Part of a small language model's weights: vocabulary 8192, a variant of Adam for these matrices.
Each number is 128 + 24 x the weight over the matrix's rms, rounded and kept within 0 to 255. Layers, rows and columns count from 0.

# layer 2 MLP up, 1024x256, rms 0.0834, rows 102-154, columns 128-191
[[122 120 158 133 108 112  84 160 122 159 130 136 119 126 145 122 141 139  97 154 166 126 127 136 119  67 140 128 146 165 126  97 125 105 131 157 111 107 139 119 116 129 155 110 112 114 154 119  98 125 143 143 135 124 123 152 127  99 117 109 138 151  55  91]
 [138 128  83 165  82 137 120 109  96 119 120 124 139 146 151  99 145 132 146 111 141 127  90  87 158 124 142 127 132 129 160 106 107  78 135 124 109 140 142  64 130 140 131 177 133  99 162 122 133 132 122 158 133 162 105 107 130 105 100 111  98 162 104 101]
 [114 129 113 100 124 121 127 127 110 151 160 118 144 101 153 121 102 154 121 115 111 100 156 140 155 132 138 143 155 158 206 156 109 121 127  94 109 128  94 107 117  91 111 151 129 171 198 151 141 150 161 128 109 126 124 136 165  92  88 125 129 127  69  91]
 [147 109 123 135 118 110 127 127  83 131 130 113 129 144 112  82 134 117 117 150 110 108 124 127 140 147 177  96 122 148 157 131 132  97 139 119 163 148 107 146  91 117 148 104  97 143 130 119 118 129 122 143 105  72 145 128 150  96 110  98 126 155 151 133]
 [106 115 106 112 136 121 157  99 128 135  91 124 157 154 128 122 159 111 105 195 150 143 112 135 110 122 125  93 179 112  89 142 129 162 123 132 147 112  79 125 137  98 176 168 141 153 146 125  89 117 111 124 112 105 144 123 127 122 113 121 125 137  80 128]
 [132 125 144  95 110  76 149 149  94  87 111 146 143 122 156 156 152 166 147 108  86 156 132 141 131 168 105 117 102 108 134 185 153  84 143 118 138 141 138 140 125 106 106 125 129 119 170 127 148 122 128 106 146 129 143 158 109 123 106 113 150 125 160 123]
 [ 95 124 148 124 131 147 155 132  96 158 108 163  82 152 100 129 170 151 160 136 120 162 131 156  86 142 147 131 121 121 120 155  74  90 136 110 136  76 137 128 147 121 120 114  69 148 111 117 102 156 171 118  96 109 128  91 127 108  98 134 121 140 142  85]
 [167 148 119 105 108  72 134 149  95 156 108 120 130 131 115 155 142  94 148 138  89  95 157 133 136 163 143 131  80 132 106 127 147 134  97 103 146 136 189 137 132  94 127 132 118 149 133 122 124 157 146  84 133 146 104 135 152 113 121  80 125 139 121 150]
 [112  86 115 112 145  61 123 104  77 117 102 106 196 144 106 118 136 167  69 186  85 101 191 125  62 205 139 127  88 109 122 180 118 156 128 185  80 121 141  91  91 118 111 163 137 157 106 199 136  58 165 146 148 126 124 116 118 116  96 126  54 126 142 104]
 [126  95 110 128 104 119 147 138 120 138  85 156 147 144 111 139 139 141 130 148 134 101 116 149 116  84 140 102 123 120 117 131  84 134 113 107  94 120 115 109 131 133 166 152 142 147  94 107 110 153 145 130 110 118 119 148 143  97 105 110 142 209 120  97]
 [161 103 125 119 110  93 128 148 140 156 119  99 147 147  90 166 159 108 153 158 123 148 177 127 116 170  87  96 127 109 156  79  90 131 134 113 125 147 116 103 117 131 114 139 134 122 100 111 154 142 114 107 154  67 123 128 131 116 114 162 104 123 115  85]
 [128 127 127 119 115  68 167 105  99 166  92 141 165 118 130 142 140 136 111 159 107 136 123 120  74 174 113 126  98 157 130 102 126 102 149 167  99 130 162 129  87 124 133 146 148 172 123 140 135 114 139 133 160 111  94 131 165 131 124 114 135 154 145 106]
 [165 158  83  83 152 142 149 132 106 115 166 119  97 131 139 150 140 137 122 165 118 127 126 127 115 113 110 144  87 140 131 132 151 139 104  80 123 122 106  99 119 139 128 148  98 136 146 146 108 122 146 144 141  96 121 162 130  93 129 135 106 124 156 102]
 [142 138 110 121 101 151 131 155 124 105 127 127 121 145 112 127 136 128 149 114 147 102 126 148 110 173 193 136 134 152 133 150  71 104 122 157 126 144 103 142  77 148 179 107 145 123 118 156 157  93 112 146 109 143 165 146 141 132 116 159 122 116 146 117]
 [138 124 124 139 128 122 166 143 127 112  92 125 114  72 168 165 149 146 108 140 131 178 148 203 117 119 106 124 137 148 113 121  84  83 149 163 147 146 113 143 122  86 155 104 118 143 168  81 107 133 122 125 137 112 130 112 130 147 121 141 138 156  88 129]
 [160 102 124  79 138 109  93  90 103 115 188  90 132 115 119 140 117 121 106 119 108 138 108 181  81 154 171 107 106 130 133  95 115 117 120 121 176 127 148 135  98  98 124 130 142 157 116 144  79 191 109 102  91 129 131  99 212  81 121  95 130 144 138 121]
 [135 128 143  86  93  64 126 141 111 133  86 136 129 111 143 136 149 178 145 167 111 137 145 114 183 102 138 100 132 101  88 161 111 125 179  96  96 135 127 171 131 138 125  99 116 148 108 145 114 121 144 161 120 106 128  90 146 100 114 117 135 171 139 121]
 [143  79  95 140 119  91 144 132  93 127 124 167 119 112 154 150 144 128 103 126 111 138 130 135 104 143 114 141 128 126 123 184 116 116 154 146 164 124 158 132 140 134 146 144 106 128 168 139 115 132 168 158  88 106 170 150 105 151 114 131 129 109  76 120]
 [184  78 117 151 129 148 220 148 121 150 120 132 145 122 156 156 134 117 112 110  43 204 123  95 140 178 168 136 118 130 138 147 140 157 126 129 135 127  96 150 120 125 105 143 101 157 175 154  85 125  70 129 118 159 197 129 116 105 102 113 129 134  88 119]
 [162 167 142 119  71 124 180 143  94 114 114  80 124 106 134 107 180 149 103 142 154 121 172  89  65 109 168 143  98  83 141 155  80 140 154 114 133 128 114 144 104 137 131 117 123 155 137 170 141 108 176 126 111  84 120  92 133 137 108  79 148 126 149 158]
 [115 129 107 128 123 122 119 136 113 115 153 126 153  92 112 120 117 136 129 158  87 180 157 106 134 139  98 124  78 145 127 129 149 127 149 122 114 150 139 110  84 110 139 107 143 136 121 136 104 141 118 104  88 126 180  67 114  98 113 145 105 111 122 109]
 [143 106  87 125 126 126 154 140 111 115  80 105 148 144 143 174 128 176 137 154 148 110 142 117 131 153 113  88 136 111  91 123 158  98 128 143 139 111  98 141 124 133 116  98  85 153 130 105 102 119 142 156 128 120 131 154 151 142  92 165 105  99 100 139]
 [152 130 100 111 155 123 115 176 113 142 101 108 176 165  81 126 154 125 131 120  66 124 108 158 116 166 143  85 112 115  86 147 139 150 139 130  96 154 112 145 143 162 118 133  72 139 117 174 149 136 164 131  74 152 111 131 145 146  98 164  93 146 109 135]
 [116 140 118  78 101 124 153 131  75 129 131 116 107 104 140 138 127 134 147 133 129 132 136 156 110 149 106 113 115 139 100 145 124 124 130 112 142  86 130 126 111 120 113 113 114 169  85 128 103 129 154 170 149 162 166 147 130 115  99 148 114 106 121 156]
 [161 118  93 118 122 109 124 122 109 127 140 127 130  98 117 142 118 121 137 114 141 188 134 105 162 191 127  85 101 111 133 155 137 124 156 159 126 122  86 122  67 113 147 189 144 115  85 157 133 125 147  86 132 125 143 155 150 133 111 132 158 114 113 133]
 [163 148 129  89  93 158 174 121  78 109 162 100 122 115 122 111 221 101 129 136  77 163 146  91 103 169 145 119 139 152 139 136 163  97 122 131  93 102 119 117  98 128 143 104  85 124 122 164  99 137 157 135 112 140 134 116 152 115 120  99  79 152 131 117]
 [140 123 147  99 173 120 147 127 135 104  95 137 160 173 149 133 111 147 113 175 142 133 104 152 140 139 121 129 122  97 168  91 150  96 124 110 131 120  85 153 101 122 136 121 128 119 153 133 171 134 111 117 135 123 174 153 157 103 112 156 136 136 134 124]
 [166 119 122 138 170 113 128 133 128 121 118 106 159 122 144 107 151 117 117 133 103 138 120 126 138 100 163  84 118 164 167 155 109 134 157 126 115 123 129 108 142  95 150 127  84 100 121 170  99 125 166 114  96 118 136 145 149 123 100 128 156 135  99  87]
 [117  79 149  72 160 116 161 137 113 149 105 151 107 148 117 150 141 135 108 150 129 113 123 140 129 146 167 106  82 152 114 159 124 129 166 149 109 141 152 169 139  85 142 139  94 125 104 102 146 174 187 125  85 107 120 152 115 145  90 149 146 105 136  74]
 [153 143 139 105 167  96 162 153  97 143 160 120 162 139 105  94 135 133 135 131 124 120 147 112 131 107 106  87 121 116 149 131 121 144  45  96 148 135  89 148  89 179  94 151 143 161 146 119 145 101 159 135 134 133 156 119 138  99 121 104 144 122 153 147]
 [168 151 151 119 129 146 139 129 105 191 138 105 184 114 141 135 164 169 126 157 157 114 132 127 132 161 143  53 147 113  99 111 140 167 140 103  95  85 119 128 109 120 125  90 114 124 151 134 152 159 170 125 114 124 129 108 133  75 115 165 124 118 118  65]
 [115 158  99 129 177 149 137 140 108 152 132 125 152 162 128 141 163 125 198 162 143 154 127 103 105 124 114 119 124 139  88 122 137 144 132 122 121 144 122 109 118 113  95 146 100 166 122  81 136 127 118  87 105 119 156 114 143  85 108 121 136 136 131 137]
 [162 109 156 145 135 134 169 159 135 128 122 109 142 142 141  88 114 118 151 187 145 177 105 144 132 141 153 153 137 132 173 171  82 151 154 120 156 112 129 138 116 171 108 176 109 101 167 113 142 171 124 115 171  92 127  96 120 158 118 142 116 176 136 165]
 [141 100  97 130 111 106 159  98  84 127  39 142 152  65 134 161 161 127 153 123 139 115 149  97 126 129 134 122 126 129 108 130  88 146 181 140 174 125  94 163 153 123 135 128 136 158 178 110 116 129 176 159 116  95 158 116 108 122  92 122 139 127 154 119]
 [120 142 105 119 153 117 159 130 109 109 130 129 118 123 115 116 119 126 121 111 121 145 188 158 136 130 135 133  97  98 145 158 158 121 142 126 136 151 113 113 135 122 124 110 100 128 149  95 126 150 131 118 146 119 156 123 159 122 106 144  93 126 130 122]
 [130 141  70  77 181 112 139 114 109 106 158  98 136 122 140 105 138 130 121 210 161  88 137 156  76 100 134 132 153  89  70 129  99  99 114  78 148 124 123 193  84 114 160 158 147 132 105 164 117 103 109 121 148 138 115 188 145  98 103  89 146 116 146 106]
 [122 153 154 105 101 130 188 135 127 140 134 133 183  82 102 136 149 141  95 145 132 116 124 105  90  98 177  84 147 182 133 149 104 111 166 129 119 130  95 149 121 148  76 115 131 136 158 142 169 114 125 166 110 132 207 122 142 130 116 104 116 157 139 134]
 [155 129  82  88 129 102 155 112  82 176  57 151 132 114 149 126 129 159  75 120 131 148 116  92  88  90 128 116 117 106 100 125 120 181  79 164 135 120 114 184  95  97 154 128 100  94 123 106 150 140 146 105  66 118  94 130 135  89 115 128 127 187 144  98]
 [134 125 135 141 140 106 149 109  77 168  78 110 118 123 136 118 105 136 125 139 115 108 143 146 109 171 155 130 108 137 177  99  93 155 119 113 114 107 120 114 130 149 114 136 142 124 142 155 125 128 125 120 110 128 108 130 163 158 128 148 112 135 123 133]
 [158 174 134 121 128 158 131 132 105 102 118 153 151 116 118 136 132 177 104 168 154 145 124  99 149  96 104 134 168 101 123 115 153 112  85 125 102 125  96 119 124 118  97 163 111 144 156 163 153 156 173  74  97 139 147 128 144  92 102 123 142 164 136  76]
 [141 118 126 122 126 103 103 166  97 104 141 160 108  96 108 128 138 153 129 154 139 159 113 112 103 175  84 108  99  93 124 129 126 130 166 123 110 102 125 110 142 112 141 132 138 139 149 169 100 135  86 138 112 174 110 153 106 148 124 108 123 119 103 107]
 [132 133 118 108 152 160 111 149  86 175 132 167 157 114 118 153 159 158 133 158 110 157 156 131 127 131 165  89 123 164 148 129  71 112 154 133 126 107 111 112 140 144 154 119  91 150 116 113 121  98 170  85 163 124 133 123 177 128  93 155 134 130 103  90]
 [126 123 127 122 131 128 124 127 108 132 121 125 134 126 129 133 131 125 135 142 116 138 137 130 126 126 128 124 125 130 126 136 124 127 123 123 119 117 128 131 125 121 132 123 129 130 126 129 123 136 130 119 129 125 133 126 135 120 117 128 130 133 119 115]
 [151 116 124 143  89 124 113 105 104 100  88 138 151 152 143 109 106 116 148 123 140  96 128 123 160 142 140 171 151 132  88 100  95 118 155 140 133  98 108 189 162 106 169 127 146 107 135  98 108 134 141 154 161 173 118  60 125 114  94  75 135 123 137 137]
 [100 153 106 109  85 157 122 128 103 174 110 163 165 104 152 168 117 101 123 203 168 147 121 119 132 114 145 101 126 141 128 154 110 116 136 156 135  61 160 132 139 112 146 129 141  91 113 141 152 108 141 125 120 119 158 150  98 134 102 161 160 152 115 128]
 [166 100 110 128 122 115 150 138  96 158 113 117 120 107 134 154 143 137 130 135 114 188  93 168 102 114 145 175 172 107 143 148 127 140 115 100 102 149  95 116 133 137 113 117  97 115 139 151 109 133 135  81 155 118 138 123 157 124 111 143 125 137 151 122]
 [115 147 169 122 126 135 118 193 118 145 170 140 162 159  91  96 167 132  98 127 114 125 125 118  77 160 165 122 144 145 128 158 110 144 107  98 123 112 123 138  90 104 145  88  88 206 132 147 140 210 111 154 147 144 148 119 170 147 104 122 112 130 157 126]
 [138 117 100 106 118 109 114 146 117 164 107  99 119 138 111  96 152  99 136 130 147 153 148 135 140 153 130 107 120 142 116 173 141 133 131 110 113  86 117 130  96 138 131 115 137 144 131 115 116 113 134 174 140 138 150 113 129 124 115 147 119 116  84  67]
 [136 137 178 143 115  96 122 135  94 114 121 121 121 169 131  99 143 117  95 143 138 133 162 124 153 130 145  64 145 160 140 116 133 135 159  95 155 110 131 108  94 121 105 141 114 111 102 127 136 151  95 114 130 148 154  76 152  98 122  97 134 124 152 146]
 [125 114  87  96 130 128 140 147 130 108 125 114 186 136 135 139 150 157  91 119  97 111 135 106 127 126 143  87 119 104 139 165  97 124 101 131 142 119 146 156 107 111 125 105  77 193 104 154 187 129 128 148 128 157 145 100 114 110 101 148 117 143 150 193]
 [131 175 120 161 109 160 157 169 141 135 128 128 113 148 104 140 140 152 139 183 132 117 129 139 107 111  98 154 156 140 129 130  75 139 117 127 143 114 111 120 116  93 133 139 128 118 150 114 136 118 182  90 130 119 120 128 112 123  98  96 139 132  97  77]
 [144  84 107 109 129 127 145 148  93 173 114  99 133 150 122 140 163 102 105 182 144 178 136  92 126 107 165  68  99 133 130 155 159  81 144 164 143 118 116 105 138 121 140 102 132  98 139 163 149 103 122 158 125 129 143  82 167 114 106 133 129 139 121 122]
 [157 141 109  99 143 106 128 134 101 128 108  97 179 106 142 111 123 141 148 129  92 136 135 125 127 146 119 128 126 113 135 138 111 147 141 163  93 139  95 140 106 121 115 117 155 166 163 131 113 170 103 142 116 117 154 142 112 114  83 102  72 162 139 119]]
# layer 2 MLP down (transposed), 1024x256, rms 0.0814, rows 102-153, columns 128-191
[[115 134 134 125 129  93 125 126 126 153 114 102 134 129  97  84 147 149 152 136 132 127 101 141 161 113 150 137  89 185 122 143 149 129 112 123 134 163 151 134 126 129 131 132 138 125 131 169  70 144 105 144  94 134 177 137 154 107 134 104 149 132 143 155]
 [182 123 102 160 145 125 101  98 117 153 157 142 121 106  99 139 129 119 115 134 125 117 149  74 158 155 128 130 104 156 140  87 129 131 161 147 113 128 129 102 155 113 116 166 108 149 128 104  93 150 108 135 165 119 122 114  98 156 157 132 104 122 127 201]
 [116 130 122 119 148 106 101  94 107 161 161 124 109 112 131 106 116 122 130 108 125 159 100 104 141 174  96 126 133  94 135 132 101 155 209 123 112 158  89 103 100 158 169  87 128 107 128 153 169 147 124 164 112 145 195 118 158 162 161 142 125 134 123  92]
 [ 95 142 138 103 154  94  94 148 138 143 190  90 140 175 106 144 137  94  96 171 147 140  96 154 143 129 106 111 135 130 116 157 154 132 143 131 106 122 135 133 111 157 136 118 124 130 120 113 129  93 135 153 113 160 109  90 121 142 117 117 157 154 125 148]
 [121 113  96 141 103 133 143 145 113 132 156 163 147 142 148  70 146 102 122 146 138 161 122 135 110 119 163 141 130 133 103 146  77 111 153 117 123  86 171 133  92 143 131 134 151  68 103  92 151 127 120 176 148 139 117 140 164 180 144 113 120 118 105 112]
 [120 163 155 143  93  79 128  71 154 158 115 121 169 120 144 147 121 101 135 123 130 122  92 145 120 130  91 128 134 146 104 152 144 164 102 144 134 150 158 102 120 169 159 133 143 124 122 125 108 138 126 164 138 128 128 132 157 110 160 109  95 176 107 110]
 [125 104 129  94 136  86 153 123  75 145 115 125 154 105 142 156 165 128 137 140 118 104 147 126 129 106 147 120 145 133 127 114 120  83 137 127 118 151 127 123 105 196 144 111 122 105 116 104 137 107 124 115 122 125 169 129 104 113 195 156 127 111 134 105]
 [ 80 136 178 117 133 132 129 152 116 119 131 154 116 118 157 117 137 157 155 166 166 112 114 144 128 125 128 163 149 161  98 105 110 147 113 174 142 138 102  97 128 143 145 197 146  75 111 152 151 145  83 134 126 145 142 109 142 175 203 119 136 142 118 133]
 [143 140  95 117 137 135 115 125 135 120 156 166 132 133 157 136 104 161 127 145 113 172 116 147 101  91 119 135 163 164 137 154 147 143 176 155  85  92  84 123  96 151 125 117 144 127 129  77 148 105 148 146 141 170 113 112 127 114 168 116 160 110 113 131]
 [105 139 130 170  97 177 136 109 144 147 103 123  96 127 198 116 108  84 137 131 119 159 135 127 123  68 118 108 132 112 141 137 141 148 150 139 129 145 152 101 159 138  97 111 108 125 178  68 110  93 116 152 114 123 133 165 109 102 108 109 123 182 156 156]
 [ 89 168 108 163 114 134 118 126 140  98 135 142 150 147 137 139 144  87 147 148 122 136 133 131 123 132 108 139  93 119 115 103 151 157 116 115 152 128 103 130 132 149 156  99 107 132 161 145  85  84 152 103  77 148 144 122 127 118 105 162 117 142  97 115]
 [ 85 133 131 165 128 146 137 130 154 144 109 159 121 122 147 114  98 150 117 127 161 140 144 121  92  85 114  96  90 141 167 126 149 165 123 137 106  92 105  91 151 145 150 126 180 100 131 102 115 114 140 142 103 142 124 109  79 140 153 147 163 116 135 133]
 [149 118 150  85 154 152 104 113 126 145 150 141 167 135  96 120 163 110 144 144 118 124 143 124 133 171 139 114 160 143 129 130 122 127 128 113 151 125 117  78 104 153 126 166 110 139 136 114 120  89  86 163 139 155 102 116 147 175 152 110 162 137 120 145]
 [139 110 129 142 137 136 155  96 154 117 137 101  87 116 141 124 127 130 165 140 146 137 117 149  95 121 103 124 141 112 106 120 105 114 111 129 131 132 130  95 130  99 133 146 110 105 143 120 137 153 120 156 164 145  81 148 124 131  97 145 145 111 129 139]
 [ 92 126 133 133 153 153 137 127 145 106 139 111 197 154 144 104 141  78 138 177 143  75 128 110 128 136 129 124 150 110 133  97 126 180 147 108 101 131 112 119 102 119 147 117 137 115 156 110 166 153 145 125 105 143 116 164 154 143 166 115 135 166  78 142]
 [114 151  97 132 152 149 168 183 116 110 110 140 150 143 125  93 109 153 140 180 124 105 118 158 133 129 116  99 126  97 108 169 150 162 135 104  93 126 142 141 151 118 190 125 126 100 129 124 107 101  93 105 102  76  76 144 142 169 113  97 156 120 144 106]
 [101 113 137 116 125 101 124 140 146 119 126 112 130 121 151 124 130 121 129 148 132 134  84 116  87 136 161  94 104 120 116  99 136 147 119 110 123 123  73 143 133  84  85 105 123 154  95 152 126 101 129  78 176 136  99 106 176  87 168 100 134 132 148 169]
 [112 132 133 132 188 144 155 189 131  85 153 136 152 119 129 123 124 124 126 138 139 110 123 150 145 107  89  79 125 139 140 106 128 104  96 115 164 103  81 149 136 114 148  71 120 143 137 143 168 133 119 115 106 164 142 127 156 121 164 102 117 161 142 130]
 [150 161 115  94 153 132  98 170 111 157 104 138 143 120 174 122 186 108 139 109 144 118 167 130 125  98 134  93 124 122 115 125 199 111 103  87 185 159 164 144 124 100 132 146 126 145 107 162 121 150 109 143 180  96  92 125 139 140 123 111 167 113 151 142]
 [157  98 101 110 137 134 142 143 127 165 151 107 109 129 135  90 121 124 154 103 156 124 112 160 154 146 163 117 112  91 158 102 140 124  86 140 146 156 105 158 154 145 113 184 128 164 122 119 124 125 126 128 130 129 167 130 136  84 155 103 143 151 121 126]
 [160 151 145 131 123 134 136 159 166 135 110 143 135 114 142 131 132 129 145 151  90 103 104 113 120 111 119 138 127 119  96 114 129 134 111 122 115 116 167  79  89  98 174 148 146 107 149 157 140 125  84 106  97  98 142 114 133 144 184 127 115  57  99 104]
 [138 147 126 150 131 188 130 115 111 119 131 121 119 117 116 136 105 119  84 137 150 133 146 109 145 104 125 110 141 161 117 121 137 141 135 124 144  97 188 111 134 143 125 122  85 184  91 160  74 123 107 116 102 140  97  95  90 167 150 117 138 104 129 149]
 [130 178 162 148 154 181 152 137 140  83 170  81 152  68 122 135 123 113 190 155 128 130  93 154 187 105 132 115 132 125 134  97 104 163  82 115 143 119 114 159 112 101 154 160 136 112 138 131 107 149 104 143  90 100 141 144 158 128 114 118 103 146 107 114]
 [148 169  60 106 143 122 146  85 144 105 120 129 130 165 118 109 140 136 117  90 123 126 120 121 118  89 105 119 130 120 128 114 158 132 136 112 129 129 119 127 105 110 126 112 130 139 164 111 110 107  97 131 135 105  98 131 129  95 176 124 107  79 116 142]
 [179 141 137 130 143 128 173 100 150  85 150 108 150 128 159 120 138  93 109 113 123 137 175 138 124 171 130  98 110 120 114 132 164 144 140  91 149 153 142 142 135 115 101 109 107 157 130 103 145 158 137 134 116 164 111  65 141 138 143 132  75 132 135 106]
 [132 126 153 133 124 110 146 103 149 163 135 125 144 115 139  96 113 144 105 115 136 102 124 131 168 159 109 169 121 159 118 120 169 141 120 148 126 113 141 116 142 110 173 142 160 140 124 137 113 137 134 148 124 157  95 141 138 130 163 111 136 104 137 116]
 [112 110 126 171 137 130 119 125 156 125 126 161 128 129 193 109 148 118 147 155 173 152 163 143  93 113 113  77 127 114 123 116 134 135 124  83 147 128 128  85 117 128 126 167 153 143 137  85 154 136  98 158 137 156 110 117 147 108  93 155 165 121 146 159]
 [160 139 109 142 120  89 120 140 195  98  79 181 107 151 137 129 141 130 122 100  78 138  87 149  99 152 144 137 140 116 147  91 154 130 162 106  94 117 120 102 124  88 163 118 142 137  96 171  98 145 117 120 124  88 166 159 126 167 134 135 135 127 142 128]
 [121 141 133 107 127 102 144 154 127  97 113 120 185 102 143 168 125 112 170  91 136 132 126 160 142 154 169 114 121 134 170 127 145 132 197 161 107 138  99 145  96 128 128 131 140 128 118 127 103 126 140 116 111 164 187 118 140  91 149 110 157 158 134 108]
 [ 91 132 137 155 150 155 130 164 135 104 161 140  68 115 173 110 142 119 147 150 140 115 111  96 118  95 102 132 161 154 137 136 126  99 112 103 126 154  85 129 152 103 143 134 131 121 119 111 166 161 123 117 137 169 139 111  78 131 159 151 161 170 172 145]
 [124 111 135 149 126 126 122  87 155 127 133 111 115 151 166 104 154 150 120 127 121 141 142 151 131 117 152 157 134 154 156  96 145 121 126  78 135 135 136 129 151 123 137 130 139 104 131  96 117 134 118 185 178 182 113 187 108 167 123  95 129 139 158 116]
 [111 195 138 118 110 116 145 123 140 175 149  81 154 144 185 167  90 106 144 130 110 133 115 133 147  97 148 146  87 151 128 148 126 114 101 148 139 180 125 110 111 111 134 125 140 137 115 109 125 117 124  77 160 101 185 172 142 157 126 126 102 118 104 121]
 [167 155  88 145 134 127 160 134 152 118 145  87  80 124 140 139 130 112 182 114 167 101 146 137 124 129  99 118 189 135 126 138  84 118 156 112 158 118 143 119  98 132 161 114 122 121 132 157 134 193 161 141 145 105 145 111  80 171  93 109 171 146 131 138]
 [140 176 133 140  76 153 105  68 134 159 139 173 171 148 142  76 134 143 134 155 153 133 157 123 142  85  83 125 143 105 169 149  98 109 154 145 111 153 128 136 118 144 123 137 170 128 124  96  91 121  77 166 136  65 151 134 108  96 119 140  98  89  98 136]
 [133 127 113 110 144 114 151 112 122  82 123 169 133 136 147 150 108 161 128 104 145  92  75 132 111 162 113 149 102 175 111 117 172 125  93 120 135 136 131  79 141 168 162 114 127 112  85 132 181 114 107 160 134 112 123 159 147 141 126  75 175 167 181 100]
 [ 77 148 166 108 119 101 162 127 161 133 140 123 100 124 147 105  65 126  98 143 146 179 104 123 146 190 126  95 110 108 152  98 114 125 138 110  77 193 127 195 147 132 133 170 126 111 102 171  96 100 114 133 116 116 121 143 112 127 140 158 117 131 107 152]
 [105 165 119  90 119 151 134 164 152 111 121 109 150 103 116 103 161 132 134 145 134 134 126 110 105 147 139 105  78 115 172 166 148 139 102 107 130 131 181 148 161 162 129  76 145  72 157 106 124 133 129 137 155 121 189 150 132 154 158 171  97 116  84 136]
 [160 114 123 135 154 137 180 130 125 105 152  91 122 102 154 139 154 174 136  65 164 117 145 141 143 119 111 135 172 128 153 189 165 133 153 118 150 220 148 122 102 117 136 114 133 127 128 100 158 153 129  85 123  78 142  51  68 116 137 170 144 170 111 120]
 [172 150 121 130 156 160 105 169 108 146 126 110 111 128 121  96 119 135 149 129 164 127 109 138 100 116 130 124  98 120 127 138 126 152 136 104 129 121 117  95 125 104 119 111 138  70 110 127 157 152 180 129 141 102 128 146 157 123 134 128 136 123 123 113]
 [107 134 140  86 170  91 138 107 131 129  91 146 130 102 116 171 118 160 106 111 142 143  67  86  90  99 136 117 146 112 143 135  99  76 199 120  93 159  91 147 130 145 122 120 162 152 127 107 144 137 141 156 156  81 122 130 135  90 135 162 134 164 106 116]
 [ 82 112 138 142 147 114  91 166 124 124 127 146 129 114 150 138 144  94 161  71 127 130 132  86  83 156 136 147 147 129 146 131 120 127  92 133 115 152 126 107 142 104 151  85 104  96 120 125 124 146 155 113  98  76 154 165  75 149 119 133 118  97 141 101]
 [ 95 126 138 127 109 145 131 100 118 156 115 117 126 120 126 118 164  84 127 119 128 142 150 146 169 133 136  81 132 134  81 126 141 123 169 120 129 109 144 137 141 138 142 136 113  99 120 153 135 157 115  95 137 109 121 145 113 115 202 166 187 118 144  83]
 [125 125 127 126 129 136 131 144 134 138 123 134 128 116 126 133 133 122 134 125 132 136 123 135 124 138 119 130 129 115 132 125 122 121 121 138 122 130 124 142 142 122 117 130 134 141 124 138 133 119 133 114 127 144 126 122 138 134 123 119 131 126 139 140]
 [134 119 134 142 113 143 138 153 103 103 135  93  91  97  84 119 119 130 105 125  97  89 120 125 120 140 102  97 124 133  95 151 128 106 127  96 150 132 207 131 169 170 119 133  89 131  91  86 124  82 135 144 170 140 118 112  93 136  81 135 121 131 112 167]
 [124 150 110 154 143 128 114 124 106 111 102 154 115 131  96 124 134 159 161  89 150 172 139  85 111 127 145 176 126  92 161 113 134 181 165 116  88 154 132 125 106 128  71 133 149 128 111 111 127 195  98 112 128 139 116 106 114  62 176 153 171 111 158 103]
 [ 84 119 142 135 109 151 135 115 116 142 190  85 110 152 141 117  79 108 101 150 117 179  93 124 130 140 146 124 140 159 144 106 166 123 132 122 101 132 121 114 105 106 156 169 131 100 143 105  70 118 125 133 132 137  97 121 149 110 134 148 111 162 153 137]
 [122 141  84 161 125 151 167  82 217 134 138 171  84 152 122 104 104  88 172 123 121 152 138 132 115 138 134  85  85 130 134 124 162 135 127 170 118 129 135 110 127 110 158 150 179 143 135  82 143 114 118 110  95 119 103 143 125 138 139 120  99 150  70 147]
 [ 73 153 135 149 113 116  80 140  92 116 136 122 138  87 161  82 145 165 126 135 118 119 145 149 147 124 123 145 158 118 102 137 124 120 121 101 146 136 121 104 115  73 115  78  87 139  92 108 135 124 150  93 130 160 117 127  95 153 171 148 141 140 143 131]
 [129 117 140 109 117 111 142 134 131 144 119 167 112 127 138 121 119 115 114 104 138 121  90  92 130  81 144 178 148 126 102 124 123 125 139 120 128 153 107 147 111 141 153 101 147 106  93 144 127 106 136 160 111  93 142 167 139 160 144  94 109 108 164  94]
 [ 95 123 117  96 145 147 159 133 107 100  71 154 137 169 157 121 153 104 183 140 171 109 123 138  86 151 138 123 130 130 167 130  88 106 151 170 162 168 147 104 121 130  95 178 136 118 122 124 129 148 147 167  88 139 134 121 112 114 104 144 129  91 116  78]
 [129 140 110 145 155 156 115 131 149 123 161 124 112 176 150 135 133 136 127 107 158 132 140 130 160 121 100 156 108 139 147 136 107 151 118 162 158 125 174 150 132 102 106 134 141 104 117 147 137 104 151 167 159 101 116 127 106 140 140 109 178  97  96 148]
 [ 98 154 136 136 183 150  95 101 114 150 185 146 137 103 125 162  99 113 101 128 128 151 153 130 159 134 122 155  99 130 125 162 143 142 160 154 135 131 123 148 139 107 121 133 132 112  84 102  85 124 140 165 104 154  87  75 125 118 180 146 101 127 120 130]]